config = dict(
    n_kv_head=2,
    norm_place='pre',
    init_std_down=0.0,
    beta1=0.9,
)
Each number is 128 + 32 x the weight over its row's rms, rounded and kept within 0 to 255. Layers, rows and columns count from 0. The size above them is the row's rms in percent of the matrix's.

# layer 2 MLP up, 192x64, rms 0.145, rows 39-55, columns 0-63
size [ 53  11 119 111 120 122 110 127  83 108 110 111  86  51  26 116  99]
[[137 150 127 138 175 159 128 162 145 164  98 192 144 153 137 143 157 174 140 147 141 141 137 106  77  18 129 119 155 118 142 123 128 149 138 129 144 186 159 125 146 161 146 141 115  93 102 156 119 123 124 155 120  83  68 183 112 163 171 145 110  62  84  72]
 [155 111 180 132 109 127 149 172 177 131 162 107 146  99 137 107 101 145 138 101 132  81 104 144  76 109 152 170 118 134 154 125 118 120 134 167  71 135 168 160 173 190 103 116 145 162 169 119 142 134 148 152 126 146 161 221 113 212 133 103 161 139  77  88]
 [ 74 120 149 129 128 131  93 201 141 164 121 144  76 149 149 121 193 145 104 123 127 175  98 102 164 155 142  83  93 107 142 135 105  87 152  79 145 144 175  78 126  97 121 117 109  94 145 162 121 103 158 123 103 125 115  83 117 101 157  48 136 210 150 149]
 [ 86 174 141  58 134 175 140 150 196 140  99 116  48 145 135 129 176 188 156 130 112  90 195  87 123 133  92 153 199 117 126 137 133  96 148  77 147 132 109 128 102 144 128  72 124 125 112 124 109 165 100 141 102 140 107 111 129  76 168 138 103 121 156 119]
 [174 101 135 166 126 146 140 171 101 108 163 179  72  90 139 108 172 151 122 167 144 122 102 124 117 120 149 123  31  99 130 172 119 116 125  88 122 108 148 146 106 206 139 116 167  52 106 141 126  81 109 144 140 117 211 149 146 156 101 104 135 125 137 116]
 [140  55 109 110 168 125  69 100 116 142  43 115 109 101 110 211 127 123  79 146 161 144 121 127 181 203 126 111 117 134 136 152 154 133  76 116 160  72 107 181 145 124 105 149 134 160 133 163 156 180 136 136 141 144 104  99 106 146 152 120  79 136 126 122]
 [135 179 146 127 158 147 182 110 117 109  73 146 111 102 136 169 105  87 158 179  75 117 156  89 174 152 148 165 137  86 148 150  91  89 166 112 149 169 128 129  76  79  91 142 103 114 102 151  97  89  93 164 184 132 114 137 161 126 157 160 113 206 118 141]
 [111 101 114 132 148 135 166  65 120  86 144 165 114 111  97 125 154  92 209 141 130 158 134 121  96 185 157 165 141 137 183 136  76 156 148 159 106 118  81 189 142  77 124 106 156 110 116  96 118  70 100 157 121 126  60 138 113 138  99 131 109 177 186 120]
 [121 101 146 109  62 179 158 108 210 140  79 171 163 142 110 108 101 200  80 108 153  65 118 137  87 174 110 146 148 147 126 154 113 136 138  66 191 134 135 117 140 150 123 100  99 119 155 158 108 134 110 118 130 106 131 121 150 171 154 143 129 102 202 113]
 [147 127 139 121 167  80 143 157 125 127 127  53  82 134 166  96 178 165 118 105  92 168 132 105 130  71 211 160 127 104 101 140 149 133 147 139 160 104 115 130  93 185 164 148 109 177  78 119 135 112 131 107 131 171  91 111  93 151 145 174 116  61 124  84]
 [122 107  99 143 189 158 133 149 112  92 104 143  91 101 117 138 125 138 104 145 130 175 142 164  79 112 163 141 180 114 105 136 103 233 102 109 111 154 151 131 205 115 165 159 164 146 101 128 114 173  82 126  97  82 137 130 120  60 113  73 118 153 158 131]
 [ 51 162 131 158 132 148 145 108 162 129 118  89 132  97 101 152 180 122 148 150 138 159 142 132  73  78 124 206 152 145 116 127 157 130 113 110  70 107 162 144 136 209 154 136 189 132  82  71 141 108  91 112 161 119  78 111  84 131 141 110 146 160 151 113]
 [126  75 105 115 136 138 144  85 114 133 187 134 108 137 167 136 129 101 163 116 146  83 145  66 136  77 174 105 142 195 133  77 105 113  82  95 146 159 193 108 168 102 108 107 109 128 123 187 147 148 126 168 125 153 119 154 206 129 163 128 129 100  83  82]
 [ 79 107  75 152 190 129 127 133 118 146 153 137 181 124 129 124 143  83 113 109 168 145 127 134  92 104  89 113 118  96 176  89  76  93 112 145 128 156 160 103 140 122 162 145  89 145 115 108 101 160 114 116  47 162 155 154 180 136  83 128 109  34 112 166]
 [151  91 147 136 146 151  40 136  93 140 142 120 134 153 118 132 145 149  86 125 146 160  99  69 205 100  78 121 126 216 134  99 143 118 127 145 100 141 194 122  94  88 128 137 101  88  82 101 132 138 118 186 139 145  93 150 103 128 141 113 110 108  85 184]
 [ 82 159  96 132 105 155  94 110  75 117 149 144 174  80  83 119 145 166  80 135 134  99  85 142 179 170 138  64 119 150 105 122 115 162  87  98 137 164 150 123 148 159 161 159 146 192  75 150 104 164 139 153 134 101 106 112 147 184  99  72 139  86 119 167]
 [184 137 104 138 109 150  99 148 156 123 113 124 154 139 167  98 110  31 106 137 120  95  98 114 154 128 175  98 101  92 119 156 177 152 127 151 169 111 121  84 144 117 110 100 158 132 142  93 137 117 138  72  70 137  59 167 160 143 204  99 136 173 112  91]]
# layer 2 MLP down (transposed), 192x64, rms 0.142, rows 39-54, columns 0-63
size [ 54  10 121 109 123 120 108 123  82 107 109 114  85  49  23 117]
[[119 129 103 154 158 122 121 147 136 119 148 150 182 134 140 115  93 100 165 147 102 142 100 121 185 126 153 106 119  98 129  81 131  56 119 129 139 106 150  95 118 167 116  80 120 145  78 133 167 211 127  96 128 120 140 151 156  84 197 158  73  46 139 178]
 [ 80 144 145 176 105 168  71 163 119 132 160 151 148 136 152 102 112 110 146 175 207 120  96 133 145 135 110 201 114 129 106 114 150 110 110 137 195 133  83 110 150  79 149  70 139 124 155 174  89 150  92  89 127 161 130  58 116 120 127 117 179  90 131 134]
 [119 126  73 140 145 179 123 145 164 113 153 190 100  76 129 135 150  99 142 103 140 131  80 176 143 147 109 102 139 118 165  54 148 102 134 118 153  67 121 136 116 162 180  97 171  55 142 177 140 101 103 130 148 123  92  68  95 108 122 117 138 156 191 149]
 [116 153  62  67 139 138 163 141 170 162 139 154 115 126 163  86 116 158 124  74 119  60 183  82 130  86 117 153 176 101 110 119 118 132  94 104 138 107 101 102 129 109 157 122  88 118 185 141 181 120 202 172 128 136 103 110 119  88 145 188 109 136 157 142]
 [133 153 125  90 121 132 130  69 150 106 109  95 180 152 113 130  67 102 143  70  91 144 177 102 136 148 129  99 194 152 116  77 112 147 163 191 131 147 118 154 129  21 147 132  88 172 129 142 116 160 165  96  89 156 136 111 150 130 129 173 110 123 109 141]
 [121 197 111 143 111 100 150 164 123 160 142 128 151 165 134  92 108 161 134  99  86  92 129 112  96 108 119 189 141 109 119 140 107 129 166 165 138 188 162  95  92 178 188 163  94 114 100 114 111  65  98  42 117 128 165 134 107  86 139 152 178  96 125 105]
 [164 102 172  92 100 155 150 117  88 184  92 161 140 157 131 125 113 127 129 147 133 123 154 120 144 131 151 128 148 111  88  40 152 161 142 176 167 122  91 186 133 157 140  84 106 105  66 115 175 111  71 180 113  82 159 143  81 126  90 138 147  98  82 148]
 [158 166 119 115  61 146 104 168 138 147 119 106 160  71  67 153  73  97 113 166 135 111 145 118 101  97 120 137 122 148  99 151 106 161 115 176 138 134 130  68 147 173 175 107  66 129  91 127 127 100  92 196 156 120 198 155 136  85 161 114 144 133 162 137]
 [102 113 107 167 149  67 143 152 190 136  84 138 116 158 133 155  82 154  63 120 142 131 158  94 133  98 131 112 132  68 103 164 115 130 118  98 177 116 128 114 134  78 132 129 129 142  83 144 129 127 120 117  76 163 156 123 101 116 186 160 215 185 183  99]
 [115 155 133 120  98 113 141 153  77  99 147  59 107 192 139 127 110 111 121 134 149 103 108 128 135 124 120 127  84 108 108 154 114  62 146  62 148 168 192 126  94 146  95 202 123 139 154 121 144 183 153 123 132 144 150 159 118 225 109 137 143 101  81 108]
 [135 121 207 141 137 114 125 125 129 149 145 119 142 223 123  84 117 153  88 138 131 115 180  95 183 124 131 128 102 118 111 101  79  77 151 155 108 105 112 101  83 148  89 130 106 114 171 151 117 100 153  64 146 146 151 105 153 218 146 160 131 111 134  76]
 [134 152 120 175 188 167 138 137  95 151 138 105 129  31 133 132 145 135 128 161 182 132  90 141 104 104 136 118  88 115  97 135 106 123 154 146 136 127 135 143 121 138 134  84 154 152 116 127  75  95  30 105 107 125 169 174  97 111 117 131 214  89 118 165]
 [144 113  99  74  90 160 120 119 147 126 146 156 129 129  64 162 136 131 137 116  80 153 136 169 113 166 121 144 115 168 133 100 133  74 148 179 209 111  80 101 128 172 179 149 108 100  53 162 155 105 102 162 148 113 103  84 147  87 116 125 120 111 139 196]
 [138 171 118  74 181 144 113 108 133 106 199  63 185 131 142 181  88 117 125 170 163 126 137 156 158 127 173  83 121 160 107  66 107 110 122  87  85 130 102 183 189 157 116 108 126 140 132 140 110  73 138 105  79 143 131 111 145 171 138  97 113 104 101 124]
 [149 196 169 110 153 117 122 127 140 168 169 115 159  53 104 102  98 149 138 141 124  78 123 182 152  99 103 160  94 131 125 166  95 220 155  81 119  89  95 135 107 145 107  80  96 120  96 101 165 116 137 108 156 131  90 163 180 163 158 103 154 120 137 108]
 [168 167 130 120 100 130 124 103  70 112 164 176 146  73 113 120 135 138  99 115 183 123 109 123 191 116 167  95 139 118 102 117 131 103 134 147 132 140  97 100 153 183 145 109 105 181 100 110  86 195  96 186 124 102 122  73 139 186 112  74 180  81 128 143]]
# layer 2 MLP gate, 192x64, rms 0.151, rows 40-55, columns 0-63
size [ 13 122 113 125 125 119 151  79 101 102 105  83  51  23 121 103]
[[ 87 140 129 149 156 120 107 148 144 139 176 137 152 128  99 162 118 175 165 121 148 163 165  97 145 106 149 140 140 219 123 140 119 122 225 139 127 151 167 135 126 125 160 150 189 137 122 118 163 178 146 153 197 156 132 124 116  88 110 157 131 185 174  72]
 [131 150  88 146 134 197 128 173 165  85 113 155 142 126 101 185 115  96 123 113 128 133  83 138  64 180  82 118 144 107 190  63 145 122 104 126 147  95 164 140 116 158 165  84 169  87 115 188 117 137 107 123 125 127 118 104  79 140 140 119 111 173 153  63]
 [ 82 189  89 120 161 139 161 160 153 118 102 114 112 141 126 136 118  80  70  66  69  85 151  82  80  75 181 141 119  89 138  97 163 114  87 142 165 154 136  96 153  93 133 142 112 150 144 174 171 111 200 128 134 166 138 125 109 128 147 152 171 140 107 115]
 [125 113 124 180 120 109 145  73  76 155 140 108 139 107 186 116 159 168 169 157 126 145 112 196  67 105 139 155 118 129 114 134 116  80 122  85 125  94 122 168 146 121 197 172 155 163 117 144  97 155  43 115 168  97 118 173 120 122  83 159 117 147 161 114]
 [113 126 173 159 129  94 101 111 110 128 118 112 105 126  37 150 139 187 127 143 156 100 142 177  63 139 173 103  99 112 131 122 163  96  98 125 118  65 171 204 161 113 105 103 132 180 107 183 110 157  97 177 147 176 146 144 145  94 104 146 114 129 133 124]
 [108 158  72 106 156 133 143 151 170  94  75 147  69 112 120 165 130 140 116 111 144 155 128 106 127 182 153 141 110  82 184 151 115 106 196  95  93 183 152 130 106  62  98 176 182 136 119 131 109 108  98 119 158 167 134  85  74 142 155 146  90 169 140 131]
 [ 98  92 140 128 184  95 128 114 117  87 161 158  65 153 145  93 202  79 128 122 130 136 104 127  94 186 162 138 137 137 190 144 127 120 175 140 115 109 119 153 131 106  87 131 182 106 187  99 144  90 161  94 153 127  68  66 103 179 121 118 109 110 131  99]
 [ 64 156 143 162 126  94 165 179 119  96 122  83 130 115 128 102  64  60 184 102 103 100 132  93 111  79  88 127 112 142 124 114 123 156 106 184 129 157 164 145  95 172 129  97 178 130 158 117 164 125 151 115  50 174 129 122 114 150 158 151 109 179 117 140]
 [147 149 116 133  70 123  96 134 111 133  88 162 186 134 117 113 157 138  90 155 101 107  62 123 175 132 115  53 153  92 200 105 130  58 167  70  99 173 171 139 115 123 127 137 155 122 173 141  93  84 122 133 134 173 147 115  96 151 163 130 176 140 119 132]
 [160 154 146  97 109  86 114 146 187 138 131 164 132 126 107 150 183 117 139 123 152  99  97 149  56 119 123 159  88 140 168 132  99 102 108 174 105  92  81 146 122  62 134  56 139 157 108 107 149 139 123 155 109 147 139 103 160 160 110 153 230 133  77 134]
 [111  69 162 149  90 128  92 132 149 110 135 137 120 177 167 135 164 123 167 106 104 137 148  92 101  88 103 160 191 161 102  83 172  70 109 117 151  81 164 128 115 134 131 145 175  94 102  76 144 153 146 111 160 167  85 127 149  93 175  75  67 108 159 106]
 [156 122 126 125 140 123 115 107 142 137 106 131 109 161 113 123 133 142 138 103 123  97 141 165 152 132 113 150  78  72 111 168 127 196 122 116  28 145 129 160 134 129  77 175 197 168 133 176 129 191 125  94  98 143  79 125 133 202 149 134 103 125  64 129]
 [144 145 135 103 213 129  61 134 168 124 146 126 188 122 116 127 120 131 131 147 143 255  98 114 117 136 101 165 114 108 131 133 106 138 170 154 106 142 153 129 121 132 119  77  89 169 100 101 111 168 121 125 123 116  92 148 100 143 106 166 184 140 192 122]
 [128 144 127 162 120  95  85  96 151 134 137 117  97 105  72 106 169 106 152 111 117 138  91 190 158 120  98  87 133 137 120 109 138 169  80 144 106 134 128 115 157 160 133 133 142  86 152 127 113 169 182  93  90 123 166 161 117 191  40 190 120  84  83  80]
 [159 177 106 118 150 100  68 153 137  81 163 169 155 148 112  94 122 156  37 125 115  97  91 114 161 124 190  87 137  68 135 116  87 132 121 123 156 127 127 109 114 172 163 146 144 172 101 109 145 177 154  99 173 150  89 121 108 187 156  93 121 127 117  84]
 [ 89 172 143 178 141  43 131 138  70 145 120 158 159 143 105 118 122 136 127 181  90 133 161 133 110 137 138 146 152  60 116 113 107 134 202  93 143 187 139 142 114  98 185  95 101 122 143  76 123  57 133 107 172 153 140 148  90 128 120 166 123 100 157 130]]